config.yaml
d_model: 64
head_dim: 32
norm_eps: 1e-06
qk_norm: false
bias: "none"
tie_embeddings: true
init: "normal"
init_std_o: 0.08
beta1: 0.9
decay_fraction: 1.0
dataset: "wikipedia_en"
Each number is 128 + 24 x the weight over its row's rms, rounded and kept within 0 to 255. Layers, rows and columns count from 0. The size above them is the row's rms in percent of the matrix's.

# layer 18 attention output (transposed), 128x64, rms 0.136, rows 85-105, columns 0-63
size [112  99  93 122 114 102  99 103  94  93 121  96 110  88 102 115 110  99 115 121  93]
[[ 98 160 134 132 118 110  91 146 116 145 145 100 152 181 138  96 203 117 134 116 168 160 131  83 102 134 146 119 148 129 127 138 133 116 122 119 153 142 139 130 170 116 151 113  90 113 113 114 112 105 149 104 111 101 110 156 132  92 163 138 129 134  93 102]
 [133 145 122  99  99 142 120 157 133 113 116 126 121 138 124 120 156 155 141 141 113 108 140 134 123 144 141 146 138  90 115 159 144 173 122  79  91 131 107 156 173 135 143 135 102 118  73 171 126  79 112 126  78 110  89 112 124 126 154 150 142 141 108 176]
 [113 141 153  80 153 133 113 180 105  98 140 122 130 125 146 101 136 120 114 127  56 132 107 119 139 114 173 140 132 126 101 152 149 112 142 123 114 145 133 156 125 127 117 130  78  86 116 178 125 178 130 138 104 125 118 158 109 127 111 154  92 112 126 164]
 [143 153  82 140 125 158 126 127 135  72 176  96 160 134 125 112 171 156 141 154 136 151 139 123 129 129 117 101 135 160 121 145 129 158 111 152 128 122 123 141 142 117 115 103 135  93 122  84 137  76 146 131 155 146 128 113 113 144 126 159 135 139  99  54]
 [112 121 165 119 134 140 165 118 121  81  95 119  84 120  97 112  97 129  88 111 128 137 141 130 156 164 156 137 114  88 171 132 135 135 137 142 114 120 129 131  73  97 113 124 110 184 129 117 148 141 139 126 114 111 139 135 124 195 132 110 104 154  96 138]
 [114 121 160 164 164 184 153  87 114 134 128 137 116 106 142 153 107  89 127 124 141 111 137  96 132 127 115 154 129 145 169  71 135 107 107 153 155 141 140 101 105  94  97 131 126 155 145  83 148 145 181 107 128 168 141 145 136 130 127 120 149 141 104 129]
 [124 140 111  90  99 133  97 147  87 140 134 121 159 143 136 138 176 149 175 154  66 123 112 127 123 139 117  97 128 129  69 150 137 177 153 115 109 121 110 127 164 130 151 114 141  94 114 149 134 117 105 163 118 128 131 160 144 101  97 134 121 121 113 163]
 [101 144 166 121 123 114 118 102 108 174  96 139 108 158 171 120 137  91  96  96 166  96 107  90 122 130 134 142 144 126 130  63 140 102 134 120 148 128 157 154 104 145 136 150 125 178 108 140 126 188 132 128 124 145 131 153 156 117 150 110 118 127 139 111]
 [120 142 175 135 148 155 129  96 124 110 140  97 131 107 139 158  97 108 133 109 100 124 129 148 105  94  94 135 125 127 121 160 140 155 184 169 119  97 141 150 105 133 128 127  83 118 153 151 127 207 133 125 121 143 129 136 166 136 133 165 114 115 132 161]
 [ 92 137 114 105 134 152  97 170  87 132 150 128 147 146 137 127 166 143 144 159  49 136 155 115 132 143 140 121 121 105  82 180 146 147 131  92 125 150 141 123 159 137 129 126 120  94 121 158 103 120 107 139 134 116  97 155 140 122 111 165  90 130 117 139]
 [167 111 100 155 137 125 116  97 165  90 102 151 133 149 121 146 140 157 135 133 121 124  90 144 122 163  92 146 153 117  67 136 118 133  90 179 161 130  77 126  93 136 127 159 138 113 126 159 128 134 112 158 164 166 139 120  99 108 123 126 147 122 120 125]
 [ 56 142 132 142 115 148  88 155 113 135 120 113 132 147 157  74 121  97 163 123  78 116 144 125  93 154 162 142 116 110 135 113 152 114 149 134 100 120 159 102  86 139 133 101 122 142 137 143 155 109  88 116 104 108 142 136 137 146 100 142 130  89 136 149]
 [144 108 126  85 141 158 117 138 138 153 128 179  77 125 119 144 127  58 142 108 128 136 105 145 136 105 164 132 106  71 137  97 143 145 147 157 105 132 143 127  98 113  86 135  91 113 132 161 120 158 102 147 140 138 111 115 137 147 122 144 127 157 119 161]
 [131 130 123 156 108 134 124 141 112  87 152 110 128 121 140 167 176 113 110 149 100 111 113 163 120 138 124 160 150 147 127 149 137 136  99 102 111 152 150  89  96 117 131  99 120  99 132  94 151  67 121 157 143 163 130 131 103  96  87 187 118 110 114 127]
 [ 93 148 145 162 134 114 119 163  95  91 148 113 128 113 145 105 115 100 157 114  81 105 183 161 124 115 165 117 119 111 180 138 165 113 106 110 111 132 146  80 116  92 125 102  97 121 133 154 158 116 105 119 127 140 147 153  98 137 121 140 113 110 129 157]
 [109 143  92 122 167 136 153 135  98 107 129 141 142 128 153  86 107 130 139 114 109 133 137 132 170 145 128 134 150 110 104 109 121 123 121 160  99  73  92 131  95 136  81 122 150 133 171 137 132  76 104 183 116 145 120 104 157 142 129 178 134 136 139 138]
 [ 97 106 117 105 104 165  94 132 161 110 129 132  93  91 149 176 125  76 150 153 100 126 114 155 116 132 138 164 122 151 103 142 123 180 132 152  87 126 164  97 131 129 120 126 122 120 124 145 106 106 123 121 151 134 133 130 138 126 117 191 141 134 153  84]
 [ 99 124 117 119  97 121 117 103 158 157  86 125 159 135 122 161 137 171 136 153 137 123 118  88 109 129  88 140 134 124  49 123  99 145 123 144 159 146  92 148 157 154 131 117 155  97 100 104 140 119 133 131 146 144 131 141 101 145 170 124 151 141 103  93]
 [152 111 138 125 102 120 125 160 135 140 151 122 121  90 126 136 170 138 118 130 124  82 145 138  96 121 130 120 124 176 131 153 151 126 114 104 128 119 183 134 161 122 166 121 146 122  92 126 110 174 160  80 125  98 158 139  92  74 110 114 163 120 137 156]
 [126 128  85 118 132 146 125 102 139 135 104 123 125 142 123 132 137 127 116 124 151 165 109  88 152 142 134 144 110 110  98 119  72 146 148 186 149 138  96 155 141 131 131 124 175 120 106  98 141  59 153 164 137 130 144 101 170 127 110 158 127 153 134  95]
 [ 69 150 181 113 148  87 124  98 127 130  96 110 151 123 131 136  96 145 123 128 167 109 104 154 155 108 133 142 119  88 150 135 135  98 111 104 124 132 121 130 105 156 132 134  86 165 125 160 175 146 110  92 137 142 140 137 136 169 169 126 122 141 107 156]]
# layer 18 attention value, 128x64, rms 0.129, rows 86-105, columns 0-63
size [100 101 117 111 110 101  94  93  97 118  98 111  87 103 106 106 100 114 122  92]
[[106 149 125  98 116 125 178  84  84 102 156 170 128 122 121 147 140 139 141 119 125 142 159 122 107 116 129 117 131  83 130 139 130 107 132 134 111 113 117 148 132 198 169  76 181 145 116 132 136 126 127 144 122 131 126  87 109 154 146 163 150 111  99 131]
 [118 130 128 132 135 139 109 122 135 141 161 144  97 136  47 143 160 105 100 136 114 138 150 122 123 153  95 129 127  66 144 193  92  95 132 107 134 151 153 113 133 163 115 157 133  98 110 148 130 112  94 115 134 128 153 125 135 129 102 106 118 106 145  96]
 [162 115 123 145 121 113 167 142 181 139 126 126  94  98 102 158 120 119 118 180 122  94 114 151 150 125 107 110 110 146 168 125 154  97 115 132 119 161 107 100 113 116  84 108 126 155 133 132 134 132 102 127 172 112  90 137  71 152 117 111 157 116 111 155]
 [ 95 131 154 144 113 170 149 170 136  97 199 104  93 128 114 124 135 115 142 128 123 187 143 119 111 121 116 149 135 133 168 147 134 191 100 129 140 121 134 165 131 118 182 127 151 130 115 103  94 137 117 138 117 107 103 120 151 122 135 130 107 107 119 112]
 [110  91 185 129 114 140 133 127 128 142 177 105 144 136 138 148 100 138  93 122 129 153  81 158 124 146 112 192 123 130 128 131 121 169 133 113 113  81 145 104 100 112 124 181 111 110 155  90  93 107 116 139 120 135 111 141 106 111 126 134 106 142 162 136]
 [200 157 152 124 107 149 103 113 120 115 103 113 150  91 111 157 123 124 119 139 113 106 114 135  99  91 145 110 131 132 112 145 140  50 180 140 124 137 120 135 131 161 116  80  91 127 141 162 138 136 131 112 128 120 161 109 125 132 124 122 171 107 125 138]
 [ 97  90 141 124 146 132 113 118 126 150 137 139 154 187 145  81  91 122 113  65 120 141 106 143 113 128 133 141 168 116 133 134 134  96 159 141 108 120 107 128 170 128 147 157 124 115 117 105  90 109 137 156  77 109 146 120 179 132 133 137  93 123 149 111]
 [145 134 125 130 130 155 120 164 101 141 191  89 102 134 141 149 133 115 111 126 127 128 166 129 119 160 126 147  89 139 166 144 145 151 151 119 155 139 132  99 147 144  52 148 129  76 140 128 114 135  96 149 100 174 161 130 159 128 119 140 114 131 140 128]
 [171 144 131 126 135 144  95 116 158 142  89 127 110 134  82 161 115 101 175 149 123 113 130 122 130 124 126 168 172 103 146 143 144  94 160 136 121  99 145 131 124 164 110  98 143 137 128 169 157 111 106  91 110 135 140 107 116 164 120 119 162  73 118 149]
 [133 143 182 128 123  96 159 132 121 139  76 122 123 108 132 145 114 139 121 201 116  78 126 101 118  98 105 132 103 162 146 115 126 156 161 139 158 179 112 165 154 139 119 154 108 115 111 146 142 111 127 138 171 130 118 153 119 101 132 132 122 147 154 114]
 [166 131  86 135 136 161 106 126 186 170 117 109 125 119  97 159 139  75 175 100 126 126  96 151 102 110 115 131 130  96 128 114 139 139 155 126 122 129 113  83 154  96 121 172 124 116 125 161 110 130 135 158 112 150 166 147 132 116 116 148 151 130 157 147]
 [139 148  82 121 149 128 136 109  95 137 124 146 136 132 148 141 124  98 154 122 112  82 179 128 135 106 103 137  86 110 131 113  92 136 154 131 149 123 152 121 149 138 139  82 201 104 125 104 106  91 153 114 129 115 198 143 131 130 132 132 119 114 143 129]
 [ 91 122 124 117 131 152  95 139 140 143 141 104 146 119  81 131 154 105 166 131 107 155  97 107 161 134 157 150 144 152  97 151 136  45 159 156 125 140  95 141 155 148  92 134 180 136 141 131 129 117 139 120 117 142 132 125 110 110  98 124 135  95 157 118]
 [133 104 139 137 175 169  93 136 149 147 180 130 110 130  95 144  98 142 162 144 119 116 103 136 131 159 193 130 138 136 136 117 139 149 160 128 107 134 137 103 149 126 103 167 157 120 137 128 108 116 150 143 119 128 160 130 107 150  98 130 132 138 203 105]
 [146 153  85 133  87 101 141 101 128 136 144 185 135 117  89 154 131 104 157 134 123 132 107 145  95 125 125 134 125 102 152 126 115 123 118 118 119 164 146 102 183 152 148 186 134 125 163 131 169 105 136 129 109 104  73 113  99 120 131 109 148 109 114 117]
 [133 150  91  96 148 133 101 111 116 139 142 116 124 143  93 126 176  86 155  99 110 127 146 145 125  86 146 125 115 109 127 134 142 119 168 169 142 150 124 150 117 139  68 126 162 151 106 154 113 128 153 134 131 114 193 106 149 130 124 106 128 100  85 149]
 [105 124 121 122  87 117 169 127  93 124 143 118 123 136 153  53 166 163 125  97 122 119  90 122 143  92 102 146 178 106 143 147 129 130 123 138 124 138 127 163 105 142 140 111  92 147 135 132 136 153 150  95 135 123 119  80 160 134 137 130 165 138 102 161]
 [106 113 137  97 153 175  98 153 125 110 119 100 172 124 128 132 108 167  97 133 124 138 121 129 116 145 145 118 130 158 104 132 122 146 154 122 109 108 102 191  89 118  72 105  96  98 111 147 119 140 103 118 137 128 170 185 115 137 133 124 109 136 140  99]
 [115 158 102 154 101 113 170 132  93 131  94 116 123 130 121 124 133 107 143  90 114 110 145 149 130 143  63 142 137 118 124 127 135  97 109 150 163 153 127 117 128 156 139 115  99 161 122 132 134 124 101  96  96  89  87  99 147 104 143 140 171 135  80 166]
 [142  64 104 160 117  81 139 146 165 159 183 106 103 122 142 103 114 146 126 142 145 103 143 114 106 147 125 123 168 103 169 110 157 152 143 157 102 129 147  75 153  96 145 157 143 138 131 101 112 119 155 128 104 145 148 130 137 123 127 119 133 136 142 102]]
# layer 18 attention query, 128x64, rms 0.142, rows 96-127, columns 0-63
size [ 75  81  91 104 108  82 115  74 124 125 102 105  98 100  91  98  81  86  82  84  85 112  81 121  74  92  98  92  95 111  89  92]
[[113 119 139  99 116 124 111 129 149 121 135 116 158 121 117 118  97 127 158 137 117 154 101 154 141  97 154 208 152 168 176 114 126 155 160 177 123  97 125 113 114 123 104 123 124 161 132  93 146  85 100 108  97 106 114 118 108 139 157 133 111 142 109 109]
 [161 135 108 159 155 131 158 162  86 141 137 132 125 159 128 108 165 113  88 126 123 125 144 127  99 119 134  78 113  96 110 106 131 149 109  95 107 124 135 130 103 122 112 110  72 102 106 165 158 138 115 125 155 124 103 122 156 115  57 132 128 117 141 156]
 [105 137 135 138 148  98 100 143 131 130 125 117 151  85 104 147 104 121 156 119 118 156 114 122 189 140 133 152 157 134 137 115 114 108 144 145 159  99 136 151 155 143 122 153 169 129 117  69 133 112 157 120 102 116 151 115 115 122 163 116 135 176  92  66]
 [109 105 158 115 109  94 119 116 130 136 128 102 145 102  92 132 117 109 130 145 129 126 106 108 147 110  94 139 125 171 152 167 131 102 177 142 152 124 170 177 142 153 144 123 131 166 113 135 170 138 162  87 107  83 115 142 139 116 176 125 116 118  96 108]
 [134 136 109 129 126 148 172 145 142 112 107 154  96 156 155  89 151 132 151 126 148 117 142 163  83 130 154 119 117  82 111  84 148 179 113 131  74 135  82 112 100 111 131 112 116 113  94 124 104 116 113 154 140 128 119 150 133 115 112 174 134 141 148 160]
 [162 129 116 144  82 136  92 144 120 129 151 132 162  91  73 158 134 111  96 110  78 160 114 118 146 126 120 131 146 139 138 182 103  94 125 108 164 122 154 127 141 129 113  89 126 121 156 128 144 183 138 109 134 127 146 110 123 126 117  85 143 102 117 102]
 [129 121 118 151 111 131 162 139 133 106 108 124  80 168 164  69 158 154 134 141 169 120 174 154 100 146 135  88 105 112 142 125 135 163 115 119 112 140  91 111 113  96 153 122 132 128  89 124  98 117 118 146 105 144  94 146 145 124 124 162 125 144 159 167]
 [128 103 115 118 134 100 125 146 107 141 125 141  89 166 153  82 110 149 125 123 172  95 149 148 115 125 136  96 100  89 153 145 139 162 166 137 124 133 128 135 145 120 135 128 154 115  97 153 134  83 127  97  70 137  99 147 147 145 196 142 124 134 142 138]
 [153 148 153 102 118  73  93 121 115 185 138 122 165  95 102 156 106 103 114 126  97 134 119 116 144 109 107 154 144 148 137 167 112 100 124 113 157 139 161 145 159 126 119 129 150 155 147 154 138 150 137  84 125 104 134 138 115 120 157  81 115  97  92 108]
 [121 115  96 147 136 159 162 138 153 107 129 144  86 162 141  72 128 165 137 113 190  89 146 152  83 112 134 109 102 123 138 117 126 153 162 126  77 139  96 130 112 135 139 100 124 126 116 124 117 110 127 121  86 125  98 124 170 140 129 142 134 139 161 145]
 [ 95 136 186 114 114 112 150  80 121 110 113 116 127 135 149 120 160 152 123 109 131  97 142 107 150 101 101 152 130 137 120 108 121 130  89 107 154 155 120 161 131 154 143 181 121 178 143 133 118 154 136 111 111 105  87  95 117 138 129  77 164 132  97 135]
 [111 157 124 129 100  71 162 153  88 156 155 140  98 106 136 162 137 136 124 129 153 120  91 134  98 141 110 157 156  92 119  96 143 121 165 135 138 125 127 177 163 113 160 121 110 117 132 142 100 101 109  78 155  93 112 116 133 131 117 105 155  99 126 130]
 [110 117 110 154 126 107  94  97 139 123 162 137 116 162 121 152 152 124 115 159 114 132 163 148  97 149 132 109 138 117 102 129 156 119  92 134 168 116 155  96 135 158 109 158  93 162 120 105 101 137 172 133 158 140 150 126 118 173  97  72 112  91 137 118]
 [157 110  89 150 148 153 140 141 113  87 168 135 140  86 125 147 154 143 140 179  95 159 107 131 150 158 161 176 121 130  65 122 152 132  99 122 119 107 107 111 116 153 112 135 147 128 145 142 154  77 138 149 167 132 121 109 127 142 123 132 118 116 109 115]
 [ 99 141 151 158 139 122  94 143 116 140 100 109  98 150  95  91 112 127  84  71 182  98 151 137 130 141 106 116 129 131 164 132 118  76  91 116 174 124 145 143 128 119 131  87 116 140 133 113 119 160 167 122 111 148 112 140 103 138 113 107 108 133 115 154]
 [117 134 152 142 123 107  98 101 102 132 133 111 127 109 140 124 165 124 100 149 103 127 127 143 156 161 121  86 147 122 132 122 104 104 103 152 182  99 156  89 115  94 147 139 141 157 144 107 116 150 132 158 154 169 129 137 108 194 128  94 105 118  91 158]
 [150  94 157 154 123  90 159 151 115 142 120 142 162  99 146 131 134 126 121 146 123 147 113  93 109 112 101 115  81 142 140 160 134 138 144 143 109 138 151 142 102 117  96  93 125 132  72 107 185  99 112  93 123 129 162 150 167 146 158 103 129  97 139 140]
 [118 151 131 134 167 155 122 118 119 136 158 146 101 160 132 131 149 150 111 124 141 140 126 137 129 150 175  93 194  95 108  88  94 121 103 109 103 158 110 120 129 144 137 151 109 105 138 127  94 140 129 141 144 177 151 134  88 132  81 106 134 124 177 111]
 [117 106 105 120 106 104 115 146 128 105 118  94 175 116 115 120 127 118 157 164  82 144 128  84 128 115 127 143 112 160 146 152 138  83 154 148 162 130 168 140 143 137 103 113 130 128  98 161 170 112 165 117 141  76 140 125 158 127 187 126 144 126 122 131]
 [108 128 125 120 118 139 168 128 133 103 130 154  94 162 149  99 164 141 128 129 158 121 150 131  94 146 130  75  96 120 120  98 154 153  96  94  96 155  92 127 109  76 154 117 116  88 114 133 116 123 127 139 125 150  96 147 121 130  93 148  97 106 160 169]
 [166 168  97 127 154 132 161 141  96 130 133 126 158 156 170 131 114 170 139 143  93 126 117 147 106 122 164 121 159 110  91 118 148 153 125 141  72 126 105 116 110 106 122 127  92 120 162 169  86 116 121 168 171 141 139 103 138 137 100 118 129 130 139 116]
 [117 132 164 128 129 109 110 108 130 166 132 120 142 105  93 132 120 133 114 123 116 127 123  95 139 102  95 134 123 171 135 166 108  80 123 104 172 122 159 169 138 134 128 126 147 156 118 108 170 155 159  71 107 121 118 129 118 130 160  60 137 112  98 130]
 [131 137 138 127 122 153 111 124 137 138 150 113 139 142 121 159 127  75 136 109 106 169 103 153 130 132 144 131 123 129 116 111 116 138  80 140 123 109 139  84 104  82 139 114  96 109 165 107 134 155 100 168 143 161 155 129  84 124  76 147 106 121 149 188]
 [139 127  73 167 132 140 130 135 158 144 160 131 123 134 114 115 132 131 165 158 174 153 134 129  99 152 140  90 109 159 127 101 163 149 134 154  98 117 128 116 122  73 117 118 146 112 101  91 106  87 141 179 154 142 132 166 135 127 104 151 101 137 151 120]
 [102 138 137 155 150 126 131  94 119 133 113 125 136 154 145 111 152 146 119  98 193 130 165 110 109 105 149 106 118 117 115 103 147 152 107  94 142 164 120 156 143 107 116 157 126 188 108 113 121 121 144  80 121  95 104 170 146  88 108  97 156 113 119 131]
 [103 129 179 117 119 137 122  97 143 116 118  83 128 120 144 128 121 112 131 136 109 165 112 140 179 123 112 145 108 144 121 115  85 124  95 129 118  91 133 110 105 132 161 151 122 148 179 126 107 163  95 180 148 151 101  94 109 180 114  98 129 127 139 149]
 [123 103 104 136 140 117 125 142 151 149 126 153 128 127  91 133  91 115 127 136 147 131 155 118  71 112  87 128 114 153 134 125 194 154 148 116  72 140 136 136 110 143 133 154 119 140 104 151 137 143 152  99  75  98 145 155 175  90 145 161 119 116 129 132]
 [119 160 135 146 100 134 124 142 108 139 124 119 168 136 107 129 150 116 112 135 157 109 139  87 114 116 148 144 141 112 118 155 127 112 142 109 169 171 126 171 174 136 154 141 114 120 124 142  87 135 126  63 144  95 172 148 125  88  95  84 134 100 103 124]
 [131 158 119 113 174  84 137 127 113 145 100 159  84 131  96 145 126 178 139  86 120  74 158 129 124 156  91 113 109 145 111 139 169 131  97 128 132 161 118 139 129 131 112 143 150 101 136 146 141 131 159  95 126 164  66 118 134 115 118 108 130 118 120 128]
 [118 114 195 149 101 113 164 106 146 159 122  81 145 108 146 143  93 139 105  96 125 156 105 130 134 123  95 145 127 115 147 101 125 109 124 123 167 138 137 129  86 104 160 133 119 159 128  70 122 148 145 125 120 138 140 151 141 129 154 108 100 141 101 182]
 [154 123 118  72  99 117 148 178 109 131 122 152 141 109 118 125 113 128 117 146 123 147 119 108  90 112 132 124 143 125 120 134 123 169 135 111 107 130  96 125 137 137 118  70 153 120  87 170 129 126 117 136 137 107 133 129 164  64 155 196 151 114 138 141]
 [115 112 135  95 106  90 137 146 116 103 117 112 107 118 158 119 148 122 154 113 108 134 124 164 137 130  91 100 125 112 134 146  83 146 139 136 115  93 128 128 106 149 188 122 124 165 122 163 125 145 112 132  97 152  80  83 123 167 195 141 137 150 131 139]]
# layer 18 attention key, 128x64, rms 0.142, rows 96-127, columns 0-63
size [ 75  69  70  83 107 122  94 105  77  88  98 111  92  98  99  89  75  78  95 100  80  77  94  86 124 136  84  86  98 110  90  90]
[[155 107 127 112 105 145 106  99 140 103 129 133 118 174 135  96 151 134  82 141 144 111 108 104 127 108  90 119 122 170 107 130 142 149 138 148 111 152 154  94 152 138 172  79  92 122 112 163 168 125 110 130  84 117 134 128 132 153 154 165 141 105  96 152]
 [141 140 140 142 137 123 122 128 131 134 115 164 132 116 139 158 123 131 149 151 118 117 126 144 144 117 194 156 137 143 150 125 118 150 108 119 123 105 120 123 141 130  44 133 146 105 184 146 101 118 144 137 200 123  88  89  85 114 111 137 127 143 135 131]
 [ 92 107 104 114 122 138  97 111 153 121 126 152 134 109 126 117 112 117 157  84 142 101 103 147 110 120 131  86 160 122  96 137 133 117 115 147 128 149 138 155 106 115 185 132 138 170 157  99 103 130 169 153  43 129 146 157 143 139 131 123 106 116 119 123]
 [114 129 122 126 136 101 113 149 153 157 155 103 115 117 134 143  87 102 130 122 138 154  76 170 102 134 144 123 137 182 180  66 129 138  98 158 103 124 122 122 135  82 102 146 148 130  83 117 131 147 107 144 122 111 140 134 122 115 149 146 108 152 139  87]
 [162 164 139 145  91 129 176 113 117  91 137 137 136 140 134 129 171 156 102 169 138 120 151  94 119 123 124 120 134 123 113 164 129  93 114  99 123 154 116 162 128 146 140 138  83 124 146 147 128 138 135  79 146 108 140 127 146 112 118 121 167  60 121 170]
 [125 124 131 110 131 160  97 167 111 169 118 101 114  97 113 125 126  85 140  93 124 118 119 162 125 160 127 161 127 109 143 107 115 133 153 106 136 110 172  85 151 104 102 117 127 107 111 121  96 128 123 179 114 157 106  88 106 135 153 128  94 182 132 100]
 [137 127 124 144 138 127 168  99 127  93 153 145 126 141 111 156 149 147  96 155 154 136 154  70 128 114 136 142 112 136 106 156 141 132 128 110 104 171  85 157 131 162 128 145 122 140 123 114 125 121 125  92 127  97 111 148 134 109 105 134 188  57 135 162]
 [142 107 138 144 150 107 154 118 147  86 117 149 142 146 121 169 113 139 113 141 140 126 117  85 127  91 167 137 106 124 119 163 201 111 102 118 120 134  78 162 120 159 130 141 112 129 147 132 124 128 140  92 125 111 118 158 132  99 133 118 179  83 128 164]
 [119 123 108 101  97 108  97 146 133 174 119 129 133  97 165 132  85  99 158  94  92 135 113 157 137 140  82 107 152 111 134 131 110 137 120 147 138 100 162 125 124 108 126 119 157 120 110 142 134 156 149 154 123 128 121 124 140 140 183 115  84 185  99  93]
 [145 142 125 132 117 116 140 128 122  82 144 125 137 144  95 132 130 140  98 105 170 177 141  71 135 122 135 138 116 176 128 165 154 117 110 114 116 185  69 145 121 138 105 140 116 126 128 123 129 128 128  93 122 107 122 129 130 104 101 137 158  57 138 144]
 [130  96 145 159 132 116 121 130 113 119 127 152 148 135  93 158  92 105 154 159 128  93 139 151 149 128 135 125 131 122 128 118 143  94 117 141 138 133 119 159 161 154 168 162 142 168  96 122 165  90  97 109  46  97 118 164 110 141 116 127 111 122 105 119]
 [105 155 142 113  79 106 102 138 128 145 140 112 178  64 111 169 123 131 137 111 142 143 103 138 138 118 163 142 168 120 132 160  95 128 134 128 114 109 116 153 145 125 124 141 115 104 179 142 156 103 155 131 161 117 152 132 160  86 134 104 160  97 109 139]
 [163 178 120 111 131 146 108 139 123 114 110 107  93 138 129 110 169  90 145 123 118 102 140 190 126 120 135 116  96  87 155  85  91 149 130 125 178 137 173 116 132 139 145  93 143 120  93 131  95 120 125 122 116 116 142  93 171 126 120 142 127 152 116 136]
 [114 136 129 141 141  84 142 122  86  95 126 117 138 112 111 104 107 130 113 174  84 145 150 153 111 156 153 162  98 136 132 124 107 126 131 113 169 126 133  87 101 102 136 146  68 141 168 105 154  76 131 161 120 137 158 115 147 103 118 123 125 147 124 156]
 [127 118 113 136 106 136 110 141 141 176 140 139 100 113 109 114 130 120 133  99 120  77  98 124 152 121  88 170 141 129 166 136 157 138 182 142 133 136 111 133 125 147 120  83 142 133  65 157 127 146 158  99 124 133 120 130 142 150 119 141 134 109 155  58]
 [ 88 108 119 110 137 126 135 110 130 139 124 141 104 102 163 111 139 129 154 140 122 107 103 188 112 120 122 122 128  71 150  61 114 157 137 168 146 114 158 111 113 125 138 128 174 144  74 120 101 101 127 130 118 130 110 117 147 169 139 102 141 155 103 143]
 [ 97 139 106 146 124 155 123 155 113 157 126 142 132 108  92 127  87  94 151 122 114 144  96 153 118 135 168 149 163 111 158  92 126 131 132 120 184 122 116 101 145 126 117 135 100 144 190  85 125  84 147 121 100  96 146 141  99 121 119 116 104 161 109 125]
 [114 153 166 123 122 110 112  88 110 137 109 111 149 151 165 125 163 174  93 155 139 138 159  82 150 106  99 137 116 152  97 145  95 136 162 116 111 114 160 131 118 128 144 125 102 138 121 168 157 104 133 118 178 137 124  84 133 111 104 130 178 117 132 119]
 [149 114 110 135 117 102 122 144 128 137 109 146 132 110 126 160  96 123 181 119  86 124  89 151 120 122 153 162 142 139 164  60 134 139 118 148 179  97 103  86 135 132  83 164 136 121 135 127 126 126 119 156 147 139 133 136  98 117 128 142 100 165 147  93]
 [135 163 106 147 121 111 159 118 123 120 127 120 130 162 153 147 134 150 107 141 129 168 133  94 129 132 123 122 119 137 112 163 139  99 162 151 106 149 130 164  98 158 128 126 111 132 175 129 160  98 143  88 149  99 144 121 136  69 124 102 160  73 113 178]
 [130 143 188 139 132 145 141 146 129 104 134 114 101 114 125 113 135 146  72 146 128 102 117 119 142 135 139 152  77 106 122 178 110 149 112  91 137 122 136 102 142  85 133 115 102  95 122 130 122  82 106 163 151 169  88  91 112 158 117 131 122 144 160 140]
 [ 88 108  81  82 102 133 127 124 128 177 132 101 130 117 159 118 136 108 161  59  98 121 110 165 129 128 110 129 170 121 146 122 134 131 145 179 149 112 163 117  97 116 142  89 153 144 121 138 119 118 152 125 107 132 130 116 146 135 147 145 100 150  95 106]
 [128 114  99 145 184 147 110 148 113 171 125 150 112 159 107 124 129  98 120  85 132 106 108 153 101 136 123 134 151 115 144 112 130 149 168 118 132 122 153 139 152 106 109  72 147 124 124 109  92 114 115 122 112 134  92 138 105 173 139 153  77 176 119 102]
 [154 144  81 160 104  83 130 119 129 107 156 135 149 130 126 141 147 148 123 122 153 149 142  85 108 135 109 127 168 176 140 108 107 158 116 124 124 156 114 134 121 106 124 165 119 139 169  89  87 154 151 117 162  95 174 117 124 125 111 133 151 113 121  79]
 [133 132 141 170 134 122 166 108 133  66 135 159 108 175 145 128 149 121 107 159 154 114 142  86 125 108 110 126 132 129 117 136 139 153 128 125 141 153  95 157 117 155 146 131 129 158 106 106 141  97 111  94 135  91  98 165 144 106  85 116 157  78 137 153]
 [130 101 116 103 155  87  99 178 101 169  96 112 146 100  95 126  90  98 156 115 110 116 131 156 118 129 139 133 163 152 169 123 121  97 131 139 118  95 156 121 128 130 107 121 146 144 128 137 154 140 131 143  96 142 137 119 114 129 151 149  87 185 114  78]
 [109 153 113  99 128 140 113 134 125  97 125 107 133 134  93 115 129 136  91 120 125 160 162  75 148 144  63 138 150 169 148 152 116 118 117  87 107 168 129 169 167 149 113 118 127 106 149 123 126 182 120 113 130 110 131 106 157  90 143 152 111 112 145 113]
 [120 118 120 155 146 145  70 126  99 148 109 129 125 112 142 163 134  97 139 107 136 110 151 104 150 145 141 108 168 117  98 170 146 126 149 118 128 139 150 140 136 151 151 130  87 162 113 150 156  39 165  93 146 115 134 143 119 121 116 132 128  96 122 140]
 [147 121 126 124 100 152 125 127 129 130 138 141 144 134 115 103 120 161 160 104 110 111 151 114 205 122  74 154  94 118 170 137 106 156 111 139 112 130 110 120 161 105 148  93 176 124 166 133 133 154 124 121 101 142 125  76 151 135 121 161 142 102 135 151]
 [ 99 124 118 126 120 118 111 111 155 139 136 131 135 147 137 122 132 129 125 100 159  84  87 140  76 123  91 145 153 141  73 135 110 157 172 156 137 142 132 158 131 127 163 106 123 136 120 114 110 104 144 126  90 122 114 173 133 157 162  95 128 168 107  76]
 [126 130 148 119 112 131 176 117 124 131 156 114 130 128 119 138 136 152  84 177 116 151 140  81 134 130 132 133 133 117  94 207 117  88 138  93  81 124 129 108 144 117 127 119  96 131 149 178 145 147 116 117 121 155  79 106 103 131 147 127 120 102 109 144]
 [140 117 134 101 113 111 148 150 145 146 145  95 133 117 127 139 113 167 153 135 140 158  95 158 125  86 147 102  90 111 155 124 137  50 111 141 102 119 123 133 140 144 127 156 153 124  85 121  93 142  99 146  86 120 110 111 149 114 159  85 149 131 126 165]]